config.toml
n_layer = 14
head_dim = 32
norm = "rmsnorm"
rope_fraction = 1.0
bias = "none"
tie_embeddings = false
parallel_block = false
lr = 0.00729
warmup_steps = 200
batch_tokens = [8192, 16384, 32768]
seq_len = 512
dataset = "wikipedia_en"
Each number is 500 + 50 x the weight over its row's rms, rounded and kept within 0 to 999. Layers, rows and columns count from 0. Numbers have three digits each. The size before them is the row's rms in percent of the matrix's.

# layer 8 MLP gate, 320x128, rms 0.0982, rows 310-319, columns 0-63
122:544433522465437537607542566543529541486446401448539487435470531501509447485435509465493575491551552498456566491538457588545538507469446511455548441449454556527471574468543615430495527492498580
102:479531492580451509473506563486498487468377474508507432589611519480609494383452570601492514390502605541515495455525470566486463506531518438431418454480465472475562525461494575440522554509459424
112:430484543461467539490541540480556454422472417507416554543503508543532552503509499372541418474617584576522447556604512513450502571451522469496529472464514416503416478442575565461530502461425518
102:500469542554529418514550533536545530533485455519527488471511512467430506477584583488532585451526449625552489478490524441457478462557512423414491399546497572571426478535504547503442465642390486
075:529554494555349546515484487518601477508466579506561511485497479515457522447453575493584499530471516581372484573619495517504426575553439510554478511533491415513431481596483488424528507518461521
104:478573535475527469563456471501552496466437482465502529548477540527487531507574462534548476406424448557463504636503451487435507481538530412487481500549497499517524459639440590520513452546447481
112:506459433516566507635512525474470509566450518416486486495467545501506446536516519444559578529465537467548519571510517542577455426532472414506499580476535528487508485461546379456538525503491502
117:482463575441490462506469445534506448463531487487500511467501500479503388518521476525524367456584524485489503460532403497561413553401517511441538520440511456577526457502477537485386385547499471
082:499509477539437576535510463460548522550480538518540412534456506505439467537520536552540486507481520545540484531443494511568499551538549484459562440568484549470562455543374423545590426483441405
099:485559493550485548492450566563606479497525430517478458487398491473576538491532463444497507489483480493461500531474462540501468552609578448492526559470469401479414439600530524512497566515490517